Weights of a small GPT-style language model, trained from scratch on English Wikipedia.
Size: 14 layers, width 256, 6 heads of 32 (1 for keys and values), MLP 1024 SwiGLU, vocabulary 2048, 13.7M parameters.
Architecture: rotary positions, no biases in attention or MLP, untied embeddings, normalized queries and keys.
Each number is 50 + 15 x the weight over the matrix's rms, rounded and kept within 0 to 99. Layers, rows and columns count from 0.

# layer 6 attention output (transposed), 192x256, rms 0.18, rows 30-31,62-63,94-95,126-127,157-159,189-191, columns 0-255
85 67 42 76 54 37 60 57 46 59 36 32 36 47 47 60 62 52 62 62 55 27 26 49 55 44 43 41 69 47 32 77 43 54 38 37 63 40 41 42 30 82 59 57 35 44 65 54 23 59 49 61 48 29 65 51 44 77 40 63 31 67 82 32 28 50 71 72 28 48 44 65 29 55 55 39 43 34 72 50 52 44 62 42 23 33 61 68 62 31 48 49 38 54 74 33 61 67 72 41 44 24 61 30 56 70 59 52 31 46 68 37 66 47 33 63 52 49 63 63 63 28 53 45 53 40 52 62 35 57 35 55 45 77 63 41 17 46 51 48 56 36 62 65 46 61 63 37 46 60 61 56 54 58 60 72 41 51 73 22 49 57 40 43 35 43 50 54 62 40 63 70 46 48 49 60 55 44 44 55 55 36 29 62 30 38 30 26 42 23 38 40 53 32 51 55 33 50 82 78 59 59 71 78 73 26 34 52 29 23 60 95 52 35 44 51 62 57 38 62 54 48 17 74 71 46 50 28 42 29 57 66 66 42 36 44 60 36 47 30 88 75 37 61 48 77 53 53 39 48 50 61 54 74 38 62
47 35 59 64 60 49 57 07 30 38 50 46 43 42 35 64 45 35 55 49 60 68 45 65 62 80 82 43 37 68 68 61 14 54 35 70 49 55 65 46 48 65 45 36 32 70 37 55 52 73 23 52 45 48 59 50 44 57 36 49 56 53 46 53 69 55 38 56 58 68 52 49 60 43 44 51 41 64 51 54 58 66 40 41 35 50 56 46 43 55 42 49 36 44 60 60 44 59 84 64 46 45 51 85 25 37 73 63 56 39 51 54 53 37 66 43 49 29 48 79 47 65 55 65 35 61 51 34 49 71 43 63 76 44 59 44 64 36 44 45 44 47 43 33 40 54 14 26 59 53 51 38 72 30 66 25 55 65 47 43 67 51 47 46 56 52 36 53 48 38 50 53 52 49 85 76 45 72 15 26 67 50 68 64 70 52 59 28 84 38 72 78 35 66 28 47 21 58 48 35 59 44 60 49 37 49 45 59 25 37 42 08 37 46 38 49 29 45 44 60 69 41 24 39 36 60 50 54 62 97 36 29 63 57 64 44 49 50 47 37 56 56 73 62 48 21 73 45 47 54 43 75 23 54 22 39
45 66 41 16 60 32 41 64 10 30 46 53 38 53 50 52 38 53 47 47 52 52 62 26 55 62 56 18 42 67 72 26 32 45 81 50 50 80 51 52 00 56 41 39 49 34 63 32 88 75 61 55 57 60 49 19 37 61 33 50 51 35 30 48 62 37 45 49 26 31 63 27 66 46 86 63 82 66 49 57 60 50 47 99 39 83 61 48 44 67 42 77 52 37 45 31 80 58 45 55 42 57 43 75 36 40 29 62 66 56 48 61 23 59 76 32 55 66 61 44 62 70 58 41 46 34 47 27 45 36 39 54 70 44 58 78 72 41 43 31 33 48 64 49 49 56 56 44 63 35 40 62 71 69 23 65 54 67 31 40 43 40 45 55 26 73 84 00 43 38 54 39 33 38 55 60 31 54 33 57 54 60 64 32 48 73 52 69 36 48 38 53 16 59 40 48 54 04 26 38 58 62 44 57 43 71 31 06 62 40 66 20 96 78 85 57 50 26 40 48 55 46 58 58 43 38 60 38 48 65 38 35 52 73 83 36 33 67 40 58 56 46 58 63 72 37 55 32 68 39 44 61 57 63 29 54
41 54 44 44 60 59 46 53 68 37 32 35 69 63 34 71 34 51 36 43 24 76 52 44 54 51 66 62 61 39 31 63 76 53 41 17 68 23 68 66 55 48 58 56 38 66 52 55 63 60 46 65 70 50 49 57 40 44 71 26 62 46 51 69 47 44 32 37 72 72 61 45 44 19 26 39 39 88 48 76 62 45 26 52 41 66 55 45 44 45 88 44 75 58 70 54 13 53 48 48 82 43 63 44 37 55 41 46 17 39 49 78 60 66 59 29 37 21 50 63 23 45 42 67 49 44 31 23 48 80 53 67 66 66 52 50 56 39 34 73 51 52 77 44 40 58 58 37 50 69 34 57 31 05 57 57 72 37 58 36 67 53 44 31 37 40 42 58 54 43 30 57 90 62 52 32 47 48 61 25 43 69 37 61 64 30 75 32 70 47 33 26 29 62 43 62 56 68 42 55 75 50 49 57 80 55 70 80 53 73 71 57 40 48 38 34 58 50 77 26 60 74 65 55 57 68 44 74 22 65 43 70 37 50 44 63 69 51 44 45 48 48 51 54 31 66 34 23 25 46 59 52 37 33 79 49
51 68 52 52 31 46 37 43 33 56 87 33 62 26 63 28 54 70 62 59 37 59 60 57 28 46 38 60 89 38 45 32 53 48 52 15 48 76 40 71 60 23 58 42 64 47 32 23 42 51 55 48 50 74 59 61 23 27 55 44 39 41 22 46 55 78 42 43 75 30 50 44 42 53 43 33 51 25 45 61 54 67 43 30 29 18 69 94 26 39 30 39 32 64 30 39 47 61 26 38 46 52 62 47 62 43 38 46 33 65 53 51 57 41 48 33 52 52 51 56 44 47 56 34 57 68 47 58 69 50 46 62 64 35 46 37 37 71 75 56 49 57 41 24 58 46 63 53 57 42 51 48 31 36 69 43 48 40 19 44 55 41 52 49 61 27 59 38 72 59 22 62 44 58 66 55 34 75 57 56 43 50 38 38 60 31 53 55 55 59 73 66 46 42 62 31 53 61 52 55 21 64 33 53 53 38 63 62 45 39 46 41 61 55 32 56 58 45 43 42 56 48 37 49 25 31 52 39 37 56 49 57 60 61 33 65 44 20 57 62 39 65 65 53 71 48 49 61 69 45 88 10 58 34 38 46
59 52 24 59 53 40 65 40 42 90 52 69 71 32 75 30 42 59 61 55 49 51 51 72 40 42 53 81 42 40 35 35 59 75 60 64 49 56 47 71 75 81 25 41 42 61 48 27 48 66 52 58 50 53 49 44 53 31 39 56 40 73 36 21 50 61 65 61 42 42 50 43 44 70 80 05 29 41 57 16 34 50 61 64 52 48 28 71 41 53 81 70 38 55 53 63 77 90 50 71 55 40 49 45 51 58 72 30 52 50 41 29 60 48 47 61 50 79 38 40 64 49 70 61 26 40 49 51 30 50 38 46 50 62 60 29 40 85 52 19 43 48 59 68 48 72 28 37 61 61 51 54 39 71 35 64 39 38 57 62 38 46 42 61 39 58 61 61 62 53 53 63 42 51 51 37 58 32 62 50 43 74 37 61 47 53 35 56 26 38 48 59 41 37 44 36 49 35 41 61 49 60 43 25 21 54 53 39 41 57 53 77 62 29 27 64 29 67 35 82 24 60 40 68 71 49 36 37 71 37 58 42 66 37 55 66 37 30 61 41 66 14 41 39 59 37 46 50 56 35 71 47 61 50 53 75
45 42 19 67 40 44 43 33 49 36 40 73 54 69 48 44 47 69 58 50 35 95 39 56 36 59 55 59 68 60 28 45 63 71 32 44 67 53 09 37 52 22 51 30 47 23 42 65 54 41 38 36 67 68 39 35 59 69 46 50 76 48 26 45 38 50 63 58 60 51 47 45 31 53 43 69 74 52 35 42 52 30 19 61 71 69 33 40 41 69 66 26 74 32 37 48 46 36 54 42 36 40 37 53 60 17 60 48 50 74 42 44 33 55 60 28 59 37 54 63 29 20 52 71 44 65 37 33 39 28 44 23 64 54 66 78 72 50 26 61 50 35 52 44 37 56 48 46 50 56 37 43 45 58 36 22 56 60 27 64 74 56 62 59 37 50 43 23 33 50 51 46 61 61 51 46 59 50 62 51 39 48 71 38 34 74 57 58 27 55 39 75 72 71 37 51 65 54 30 36 71 60 64 14 36 43 32 41 61 61 34 26 34 27 63 45 82 43 58 60 51 51 44 58 41 46 44 48 37 60 45 68 52 57 62 40 51 58 35 35 53 42 51 45 47 38 32 68 40 49 38 74 49 46 64 68
55 39 41 16 70 42 35 53 52 43 50 44 33 52 32 41 52 34 59 49 59 45 48 63 51 49 55 44 49 50 44 58 75 16 64 31 48 18 38 32 37 22 40 52 96 53 69 69 43 34 65 36 45 64 58 45 60 44 45 58 56 44 63 73 67 62 64 38 34 19 22 47 37 59 41 72 66 33 27 43 34 62 47 70 56 65 49 43 69 60 49 42 73 33 56 29 59 42 45 49 59 69 52 54 49 52 56 54 42 46 62 33 41 58 64 61 37 55 64 19 44 33 35 50 58 57 58 45 53 44 35 54 57 68 43 16 63 30 27 67 45 45 32 41 42 23 30 70 34 42 48 28 55 62 47 55 41 52 41 64 70 36 49 49 43 62 56 47 62 71 54 83 44 73 34 68 38 40 44 58 43 29 44 46 54 51 33 55 58 37 33 25 44 66 49 49 48 57 43 22 49 50 73 30 35 48 41 51 53 51 46 61 41 62 65 52 69 66 42 48 23 50 49 38 41 52 57 49 47 17 38 49 55 53 44 45 39 64 47 79 23 61 43 60 62 33 39 60 51 79 54 26 64 54 65 36
40 42 64 49 65 62 65 62 50 25 35 27 26 64 34 61 63 17 48 54 62 60 46 36 50 44 55 42 54 61 62 55 50 41 46 89 37 41 29 56 35 42 61 49 61 32 64 27 48 26 61 38 26 36 55 33 71 62 48 55 26 61 37 52 36 37 54 47 41 60 37 37 50 47 60 49 51 47 38 47 62 55 53 56 53 65 57 48 64 46 38 30 47 53 66 44 44 47 96 53 69 74 32 62 44 43 51 48 60 52 73 63 66 41 41 53 51 48 47 44 48 61 52 70 75 53 58 41 45 48 45 55 52 75 37 61 65 57 60 34 70 44 52 57 73 48 60 60 35 61 41 48 62 32 52 49 57 67 65 59 69 59 60 28 41 63 22 63 47 45 85 54 46 56 48 63 38 48 64 31 59 40 35 36 52 53 21 58 64 23 33 54 73 42 39 51 58 70 48 52 42 45 56 57 53 51 55 63 37 48 43 54 32 29 59 49 65 38 40 60 37 53 69 50 51 37 39 59 58 38 51 62 78 52 49 30 60 65 36 60 41 34 81 64 62 54 38 25 20 46 03 72 34 56 52 45
38 67 59 36 64 23 24 46 38 63 57 45 18 49 50 46 58 45 52 28 63 62 34 63 24 55 77 53 37 39 65 42 60 74 67 41 43 59 67 48 48 66 41 51 64 39 76 52 47 65 82 32 75 53 44 68 64 63 47 49 35 53 58 37 50 17 51 37 46 19 13 43 99 31 83 49 42 46 48 60 37 79 16 52 23 38 70 60 50 67 38 78 57 38 66 63 35 41 36 29 63 43 49 38 73 48 52 66 49 56 15 59 44 55 55 38 37 86 66 50 78 61 45 69 45 22 33 54 44 43 64 47 50 61 79 49 29 69 36 66 29 55 51 38 47 71 29 53 60 39 18 36 38 36 27 67 37 76 27 59 42 49 56 65 53 62 79 53 45 51 40 47 39 40 32 58 55 43 40 49 52 55 67 61 43 58 61 52 46 45 55 59 47 61 49 47 43 26 52 45 62 52 42 47 53 68 46 31 64 44 66 73 58 53 49 47 53 49 14 45 57 46 35 56 45 62 53 41 56 58 54 48 42 49 62 55 42 36 53 63 56 49 49 34 69 45 70 42 75 38 17 58 51 30 36 51
70 31 46 42 34 53 46 29 56 54 34 54 48 49 50 65 62 40 51 47 25 50 61 32 56 21 43 41 39 29 14 45 80 66 54 55 31 62 52 35 65 34 45 36 67 44 50 55 37 61 38 55 20 68 45 54 20 21 47 33 15 80 50 52 22 55 18 47 47 52 22 16 45 45 77 20 60 63 79 53 44 63 58 41 42 54 56 53 42 42 53 41 62 31 58 52 36 57 48 68 35 49 62 48 43 46 65 30 35 33 61 56 62 47 58 29 75 87 37 67 37 61 32 44 46 53 50 40 40 63 77 55 32 51 63 50 35 54 39 33 37 75 59 66 38 63 36 19 47 72 44 51 56 15 50 55 46 40 31 32 57 61 52 59 49 40 60 45 31 54 24 57 46 48 47 36 73 39 70 30 48 53 41 46 56 28 54 27 49 40 42 72 76 58 65 80 57 35 45 47 27 56 35 40 39 43 45 69 48 36 37 46 35 39 28 74 35 37 64 62 51 70 26 58 35 52 50 34 81 25 65 60 52 64 19 50 60 65 59 61 65 15 68 42 57 31 49 38 78 48 61 54 72 32 71 60
63 94 85 48 46 37 41 49 50 41 72 56 40 31 51 53 18 50 73 32 74 27 51 46 64 33 56 58 81 32 93 34 34 46 54 62 39 48 74 53 58 85 39 49 68 52 70 66 40 69 60 65 35 64 19 18 37 62 28 60 61 67 26 57 41 47 65 56 45 48 85 66 50 78 60 38 42 45 64 38 62 80 32 49 30 27 69 52 45 60 26 65 44 68 43 66 50 46 43 37 58 44 42 28 57 76 50 48 46 42 50 35 73 47 23 41 43 42 34 32 61 51 51 50 44 34 38 35 78 38 65 46 60 58 16 48 40 57 66 39 60 63 40 53 66 34 60 55 49 42 56 54 37 78 64 40 48 62 34 66 71 60 51 53 44 32 44 45 43 60 70 76 41 22 46 56 48 44 52 57 38 38 68 28 45 71 47 40 60 61 44 37 55 36 61 44 55 38 63 46 45 54 34 42 60 38 42 73 44 64 19 76 43 50 76 63 69 47 50 67 63 36 37 49 19 57 56 54 40 30 63 39 56 55 37 36 55 32 56 53 69 66 20 54 42 26 52 56 37 59 49 41 55 43 44 80
53 06 56 19 68 57 46 32 47 49 46 26 29 78 69 41 51 47 44 30 65 10 58 41 62 20 54 15 22 16 29 62 41 55 59 57 33 35 79 52 45 63 27 44 65 61 49 34 58 44 71 50 54 69 60 39 87 39 94 65 60 55 38 49 39 41 32 22 39 51 17 66 33 55 43 39 36 56 44 47 99 83 53 68 51 48 73 21 79 39 49 31 37 66 59 38 54 51 69 83 75 54 69 44 02 60 46 52 39 35 50 36 57 45 35 12 56 44 42 55 49 53 56 62 62 45 64 39 71 25 55 30 53 53 66 87 29 47 34 49 49 62 46 42 63 39 55 90 50 31 54 53 53 69 38 70 69 50 52 49 49 50 43 29 40 57 67 58 13 61 31 74 63 61 73 67 55 23 42 36 74 53 42 56 57 69 40 58 62 39 44 73 34 16 29 45 44 46 52 04 44 50 78 76 26 47 52 43 50 56 34 42 40 51 63 22 91 48 37 30 47 42 36 48 51 63 50 39 69 55 48 20 73 50 36 69 50 24 65 59 30 39 60 28 41 48 45 68 50 42 35 22 41 42 69 36
42 44 70 20 27 43 33 39 44 43 47 32 61 73 47 57 60 59 46 53 58 35 38 32 44 47 66 54 51 55 80 73 85 54 03 38 39 35 48 74 41 59 70 57 58 66 39 53 76 59 46 35 33 46 69 68 75 66 52 41 72 48 59 58 39 53 39 60 43 72 59 67 82 27 57 78 43 65 31 79 58 32 41 38 15 49 24 59 45 54 57 72 53 80 51 30 31 48 45 51 39 35 76 47 31 99 58 68 13 55 49 58 64 60 35 41 45 27 53 69 52 53 48 47 62 70 62 81 59 34 84 52 51 25 45 23 45 38 33 68 74 52 50 66 60 37 53 48 62 32 43 64 33 42 63 56 60 48 74 49 68 60 38 54 20 39 38 38 46 74 71 61 67 32 43 35 47 40 46 70 55 40 73 58 62 44 84 77 44 47 52 36 50 41 54 54 64 48 45 70 41 42 54 74 59 48 72 67 37 54 45 59 50 49 48 14 60 41 37 40 73 63 74 53 75 35 51 67 37 72 36 61 43 55 52 41 51 25 56 46 56 73 58 50 28 60 39 44 49 38 58 33 43 41 44 41
# layer 6 attention value, 32x256, rms 0.182, rows 30-31, columns 0-255
47 32 45 44 73 57 35 59 51 28 37 60 68 51 44 74 28 27 47 48 44 44 43 53 35 45 34 53 28 69 49 38 40 76 52 67 30 40 74 52 32 58 56 46 53 53 47 60 53 44 38 25 31 62 41 33 48 48 38 58 43 17 53 61 49 38 23 56 89 50 48 62 77 20 64 48 70 51 50 58 43 66 50 47 35 36 65 38 54 31 40 61 50 70 58 38 32 60 61 65 43 66 58 69 68 40 52 61 94 29 56 54 24 57 49 22 48 47 16 66 69 61 25 40 48 51 81 51 54 32 59 47 52 47 56 44 45 74 33 50 57 74 71 73 67 62 57 77 49 52 35 38 36 45 40 37 43 53 76 46 35 52 31 67 42 66 22 38 34 63 39 28 39 35 57 13 71 25 40 66 70 53 26 66 66 50 60 56 53 31 83 16 26 80 35 53 68 47 80 71 59 37 28 42 56 48 63 42 57 45 21 40 52 32 60 54 29 19 56 41 56 52 49 57 55 22 11 51 67 51 46 38 30 80 53 56 57 70 54 37 76 75 48 57 39 99 58 41 73 49 65 32 74 40 27 60
27 45 63 60 46 53 37 51 76 57 50 80 43 38 36 40 41 56 40 39 51 31 33 46 70 62 54 57 54 51 31 64 37 63 70 42 43 46 49 66 49 62 42 54 30 37 76 26 25 30 45 30 37 67 64 82 56 44 78 62 49 56 48 56 58 49 18 59 54 52 38 53 33 50 52 43 67 76 55 42 61 50 68 64 49 25 54 64 60 35 48 23 41 50 41 48 63 24 44 51 92 52 50 53 49 44 51 47 40 45 70 63 62 37 45 39 33 34 33 40 36 79 41 63 51 72 79 69 43 63 40 77 48 60 44 34 63 27 68 28 54 30 59 41 62 77 36 68 43 39 65 58 44 68 42 64 50 58 42 62 61 55 39 62 56 42 71 51 56 42 21 41 55 43 44 73 52 59 68 19 46 30 43 49 62 09 52 44 30 50 69 43 43 42 76 41 78 71 70 73 31 61 39 31 42 72 41 44 55 52 51 61 52 07 27 45 50 55 13 40 55 60 50 70 41 67 76 41 39 80 33 30 58 22 57 40 43 71 34 39 46 75 53 49 54 31 64 31 48 35 35 38 63 37 59 48
# layer 6 MLP gate, 1024x256, rms 0.165, rows 0-3, columns 0-255
27 28 41 33 55 40 24 53 42 37 71 43 26 45 41 41 65 52 43 24 51 73 62 47 63 54 63 30 43 21 15 39 07 50 25 75 62 55 47 51 35 56 61 65 19 42 74 59 63 37 30 64 39 56 46 32 46 78 38 60 48 70 71 37 54 49 84 60 53 45 49 57 42 53 49 41 25 71 26 60 55 40 52 80 47 56 37 44 48 62 53 62 54 49 60 57 59 43 35 35 55 44 50 48 44 55 44 46 46 70 22 40 65 48 71 38 45 59 48 59 54 55 49 48 51 60 55 29 33 50 39 49 62 53 41 52 30 55 43 45 42 50 48 66 34 37 51 49 51 61 37 42 64 79 33 48 52 68 76 64 19 50 60 41 33 52 66 81 41 46 63 47 75 70 32 69 53 61 52 31 83 51 61 45 68 51 33 54 63 52 57 65 57 37 29 52 71 18 65 51 46 40 40 58 38 34 64 35 49 42 56 58 65 50 72 47 50 66 60 36 51 42 62 50 33 62 63 40 62 53 13 44 40 44 48 47 40 46 50 39 58 41 36 55 40 43 75 29 54 39 40 59 53 46 36 25
36 62 60 50 62 52 59 40 37 65 44 48 50 61 46 42 67 41 61 60 84 39 56 54 69 82 57 48 74 55 38 15 65 78 51 30 36 64 52 49 26 42 34 59 34 63 51 43 53 45 42 58 55 70 65 29 47 73 17 36 68 54 30 55 21 54 42 34 34 31 51 46 40 37 44 37 39 35 77 25 70 91 47 52 58 48 40 58 53 55 68 38 75 61 31 60 42 56 57 44 59 55 25 60 61 55 80 49 63 56 63 42 48 51 67 73 43 62 41 41 34 34 62 47 69 72 62 31 54 41 43 31 52 53 26 45 44 52 46 69 66 52 46 55 59 63 46 73 36 72 71 56 71 49 41 38 34 42 26 94 27 39 34 32 65 86 31 53 71 47 85 63 38 42 28 39 47 49 26 53 43 55 32 51 65 55 42 61 52 47 27 38 58 39 70 38 59 41 45 47 40 53 50 44 50 28 39 40 64 36 49 52 09 45 63 37 37 57 28 42 45 09 59 60 42 41 41 43 29 47 45 58 34 41 67 56 75 61 37 37 80 50 43 41 25 54 37 46 55 64 38 17 29 53 68 49
61 61 27 43 51 32 50 40 45 62 71 34 36 57 34 68 53 79 56 40 66 32 56 40 44 29 49 66 73 62 42 29 48 47 30 53 52 64 46 67 51 32 70 51 53 50 75 66 60 42 53 65 21 40 58 64 42 81 50 37 46 50 55 41 37 76 71 43 63 64 33 49 44 74 47 52 48 47 61 43 56 67 31 27 31 59 53 42 42 45 64 56 62 42 54 45 59 53 55 61 79 36 33 55 53 55 78 53 44 64 59 61 72 47 48 67 12 57 41 41 25 56 41 44 09 49 35 69 41 52 46 46 46 69 29 47 70 23 53 46 26 15 45 48 70 63 51 31 75 21 48 51 38 52 54 54 44 66 65 85 51 36 74 53 47 74 73 44 37 48 39 25 37 53 52 51 51 38 40 25 44 44 46 51 65 30 60 61 30 48 63 64 65 39 64 12 65 68 14 75 58 30 74 51 20 49 67 54 35 54 65 51 34 58 67 64 40 66 79 73 64 60 32 44 49 53 65 67 43 71 69 45 31 34 36 82 27 71 45 48 36 47 55 46 62 88 21 71 73 14 30 40 38 67 51 28
55 31 47 71 90 33 49 18 61 44 49 61 24 45 38 40 48 47 42 47 27 24 56 33 45 45 58 43 28 59 53 53 75 36 61 68 08 38 67 33 59 43 56 47 39 66 41 38 52 46 49 61 29 53 57 69 48 37 56 50 53 27 51 38 79 62 23 57 69 49 41 55 48 48 43 70 64 69 51 55 63 70 61 26 58 42 36 26 45 53 45 48 43 67 18 45 24 66 57 59 49 54 68 65 67 47 61 47 47 49 30 48 40 52 49 48 62 45 41 54 48 31 62 67 46 81 61 22 44 57 63 64 75 76 42 48 52 73 37 54 63 51 48 36 47 72 57 71 52 42 31 54 57 50 57 49 70 60 67 63 50 46 24 69 60 55 57 60 40 15 52 65 23 51 21 41 55 44 39 42 65 51 61 20 39 50 60 51 56 57 36 65 63 37 50 50 56 45 64 36 38 50 37 76 43 36 56 71 70 48 54 72 41 39 57 46 32 96 27 45 37 37 49 09 53 33 43 47 47 72 58 56 40 72 32 40 38 22 32 52 47 40 42 59 61 44 37 42 74 51 65 67 43 64 63 27
# layer 6 MLP up, 1024x256, rms 0.173, rows 0-3, columns 0-255
49 60 44 48 60 52 41 58 69 60 62 57 41 49 41 79 77 42 66 32 43 61 41 60 41 37 23 62 36 67 63 62 30 40 34 30 62 72 54 44 68 35 44 53 90 58 39 66 58 42 40 77 40 66 42 73 30 47 63 64 47 24 50 43 33 53 53 56 50 27 35 60 65 35 60 53 38 35 33 46 61 41 56 58 53 41 55 45 77 57 60 41 21 53 50 73 58 29 40 30 70 89 48 55 65 70 45 48 50 90 38 49 42 57 58 32 52 68 34 37 68 49 58 73 40 41 36 45 46 39 17 31 51 49 47 44 38 51 42 53 58 31 57 62 47 47 60 29 63 52 32 57 35 70 57 39 68 63 61 65 19 51 63 70 48 31 69 38 71 71 76 43 33 36 30 69 66 59 61 30 55 40 43 44 53 32 33 72 34 66 30 71 50 63 61 74 54 38 69 44 44 70 55 54 57 13 63 39 45 35 18 36 41 35 45 75 36 48 42 44 48 86 52 25 56 43 40 73 67 59 63 53 48 56 47 55 58 48 51 41 71 58 39 17 57 52 67 57 41 29 72 57 50 68 53 51
59 61 44 76 50 63 39 39 61 38 71 62 51 23 65 56 24 43 57 10 60 47 53 65 51 46 52 30 56 47 65 36 25 49 60 20 61 51 46 52 40 28 59 29 33 50 33 58 55 46 28 53 56 37 46 52 49 65 64 65 53 61 58 64 80 59 52 53 38 34 49 33 17 45 77 28 41 72 55 49 41 61 62 45 68 26 24 48 37 70 32 66 57 40 47 46 35 78 55 76 51 63 57 50 31 25 44 70 54 38 36 46 65 44 47 31 43 80 35 48 59 67 49 65 38 54 58 31 59 67 46 37 45 45 66 50 33 82 54 47 31 35 55 45 45 74 61 75 41 49 63 74 60 50 29 75 52 18 46 69 44 55 49 56 73 47 48 53 53 37 53 54 70 71 66 49 62 36 65 51 46 37 30 64 48 37 53 68 32 53 65 63 35 58 30 53 65 47 30 30 69 03 44 66 38 55 79 84 47 78 49 58 21 44 75 41 62 50 51 30 52 53 42 50 39 51 74 34 35 62 75 48 50 37 37 56 32 60 26 73 80 78 67 51 48 74 46 38 21 37 54 49 24 50 50 69
54 23 55 35 38 70 46 53 08 34 55 40 36 46 59 60 55 34 55 79 61 26 44 21 62 51 17 49 49 66 64 50 47 45 60 35 66 58 29 35 56 63 72 46 54 45 31 20 61 76 43 32 54 55 72 40 63 57 48 66 66 62 58 74 59 23 46 69 39 39 42 32 32 64 58 42 64 60 28 61 46 30 44 46 75 60 56 71 22 39 75 45 46 66 43 37 59 27 65 66 29 54 55 47 46 52 69 37 45 49 57 29 32 34 31 45 54 80 43 55 54 58 75 39 66 78 35 34 53 35 40 37 72 55 53 68 54 36 63 49 54 44 36 39 41 64 47 67 54 68 73 44 48 47 67 61 32 17 64 78 31 39 35 37 64 00 32 58 57 44 61 44 40 64 57 50 23 55 37 57 47 50 38 61 27 60 50 44 51 26 36 32 66 38 30 49 45 46 73 53 95 43 53 40 46 56 66 40 73 54 64 16 51 54 36 45 49 36 42 73 57 46 61 49 91 75 41 42 58 51 85 58 50 48 59 59 36 44 44 72 67 45 89 69 73 50 38 21 46 45 40 60 60 51 33 30
27 55 59 34 48 64 64 36 47 87 57 51 48 38 59 60 60 51 45 54 44 38 49 53 69 41 55 70 60 35 49 35 59 52 35 26 26 59 42 26 46 61 52 41 36 52 50 36 60 43 78 50 35 40 42 51 49 60 44 49 56 69 56 66 56 40 43 52 43 45 60 46 31 50 55 78 46 36 38 29 58 18 49 35 33 58 50 46 60 51 81 41 32 62 50 49 36 39 70 44 34 36 52 44 25 48 33 46 57 51 71 51 44 39 30 60 47 52 41 56 41 46 36 45 49 18 23 62 49 40 41 68 30 28 59 52 29 62 41 53 78 60 64 68 59 53 40 52 67 52 58 54 67 50 65 66 68 53 47 38 43 25 50 57 64 70 45 53 72 50 24 46 26 53 68 43 73 68 57 07 33 52 45 40 91 63 32 57 35 34 52 39 52 57 30 26 49 34 39 53 54 69 37 49 35 15 51 60 75 42 65 64 73 58 38 55 61 38 44 45 55 59 30 41 35 58 55 62 46 43 41 48 55 35 63 54 73 24 52 43 49 38 27 40 72 31 48 61 77 49 44 60 61 71 77 97
# layer 6 MLP down (transposed), 1024x256, rms 0.116, rows 0-2, columns 0-255
49 25 71 68 65 44 56 53 36 50 48 27 56 59 51 38 52 37 57 52 72 46 42 36 56 54 73 39 45 33 34 40 50 47 25 56 75 39 52 36 34 55 50 40 48 61 64 58 69 56 32 41 13 51 37 06 61 64 23 29 56 50 64 35 65 31 52 50 33 61 52 72 55 44 47 48 39 35 53 53 45 75 50 42 33 30 55 50 18 49 26 68 56 49 45 48 44 74 75 32 13 48 57 36 46 64 46 62 59 37 37 51 61 61 53 39 57 41 56 54 55 40 65 41 59 75 37 46 29 67 48 60 31 58 49 67 65 65 53 37 25 49 36 36 18 41 50 36 39 52 77 34 62 44 55 74 41 66 63 57 48 20 56 64 38 80 58 48 51 92 53 66 51 48 44 36 42 67 60 57 44 32 41 32 61 33 55 52 74 46 40 52 40 42 35 43 70 32 53 68 29 37 39 55 48 58 41 65 49 74 54 20 64 44 43 49 44 56 55 34 44 44 44 66 76 75 57 27 56 49 38 59 36 46 64 70 63 57 43 60 44 64 42 56 47 64 62 24 28 31 37 66 55 53 37 16
46 52 79 21 32 43 47 72 48 51 43 70 14 39 61 65 35 27 65 58 73 86 43 64 22 65 76 45 32 48 48 49 42 60 52 64 46 45 28 38 52 46 67 63 57 54 73 71 52 41 52 52 53 38 74 55 59 68 53 32 34 33 39 67 36 19 41 50 47 68 39 72 77 04 38 40 43 40 66 70 49 36 41 63 56 74 57 57 63 35 77 71 41 51 54 59 44 53 42 50 50 28 24 64 33 41 34 52 66 42 58 58 29 60 51 43 47 54 59 43 56 42 56 83 62 44 46 26 57 41 59 69 31 48 51 73 24 65 39 60 67 44 42 52 49 33 54 54 45 47 66 56 39 58 72 62 33 60 31 37 58 50 46 88 34 61 54 57 54 39 42 48 35 31 56 68 39 73 54 41 46 41 54 33 46 59 56 24 33 50 44 67 40 53 57 46 36 35 72 41 52 44 46 48 54 39 39 43 61 88 53 42 54 44 19 45 64 61 56 65 53 45 38 49 61 75 45 34 73 68 43 75 43 42 50 28 00 69 56 57 18 67 51 33 58 65 74 68 51 74 43 63 77 20 40 72
36 59 52 37 59 20 66 46 36 52 42 64 43 58 39 32 56 52 49 50 32 79 43 25 09 45 41 48 54 41 49 27 52 44 54 45 46 45 67 51 85 85 45 64 51 49 63 49 38 58 41 21 48 55 33 67 68 38 65 91 55 53 46 30 54 63 55 47 41 29 52 56 62 57 50 63 54 45 76 63 65 78 61 50 53 33 47 53 42 01 29 42 56 56 43 52 68 68 43 52 64 65 26 64 50 70 51 48 55 53 76 57 43 51 40 46 50 45 36 52 64 45 41 24 65 40 42 43 44 45 56 90 73 69 30 25 51 51 48 70 50 80 40 23 77 58 54 49 42 57 52 76 51 61 38 36 58 42 59 48 46 56 53 70 24 44 46 63 43 48 59 37 66 46 50 49 61 72 59 71 40 72 64 48 41 68 48 55 75 71 53 40 28 39 72 65 77 73 22 52 51 52 45 75 40 15 32 62 48 52 33 78 54 55 59 47 48 55 57 50 65 50 45 93 57 53 45 31 68 61 46 57 52 36 24 31 55 42 44 32 47 52 22 63 56 73 54 45 43 00 53 39 84 65 40 87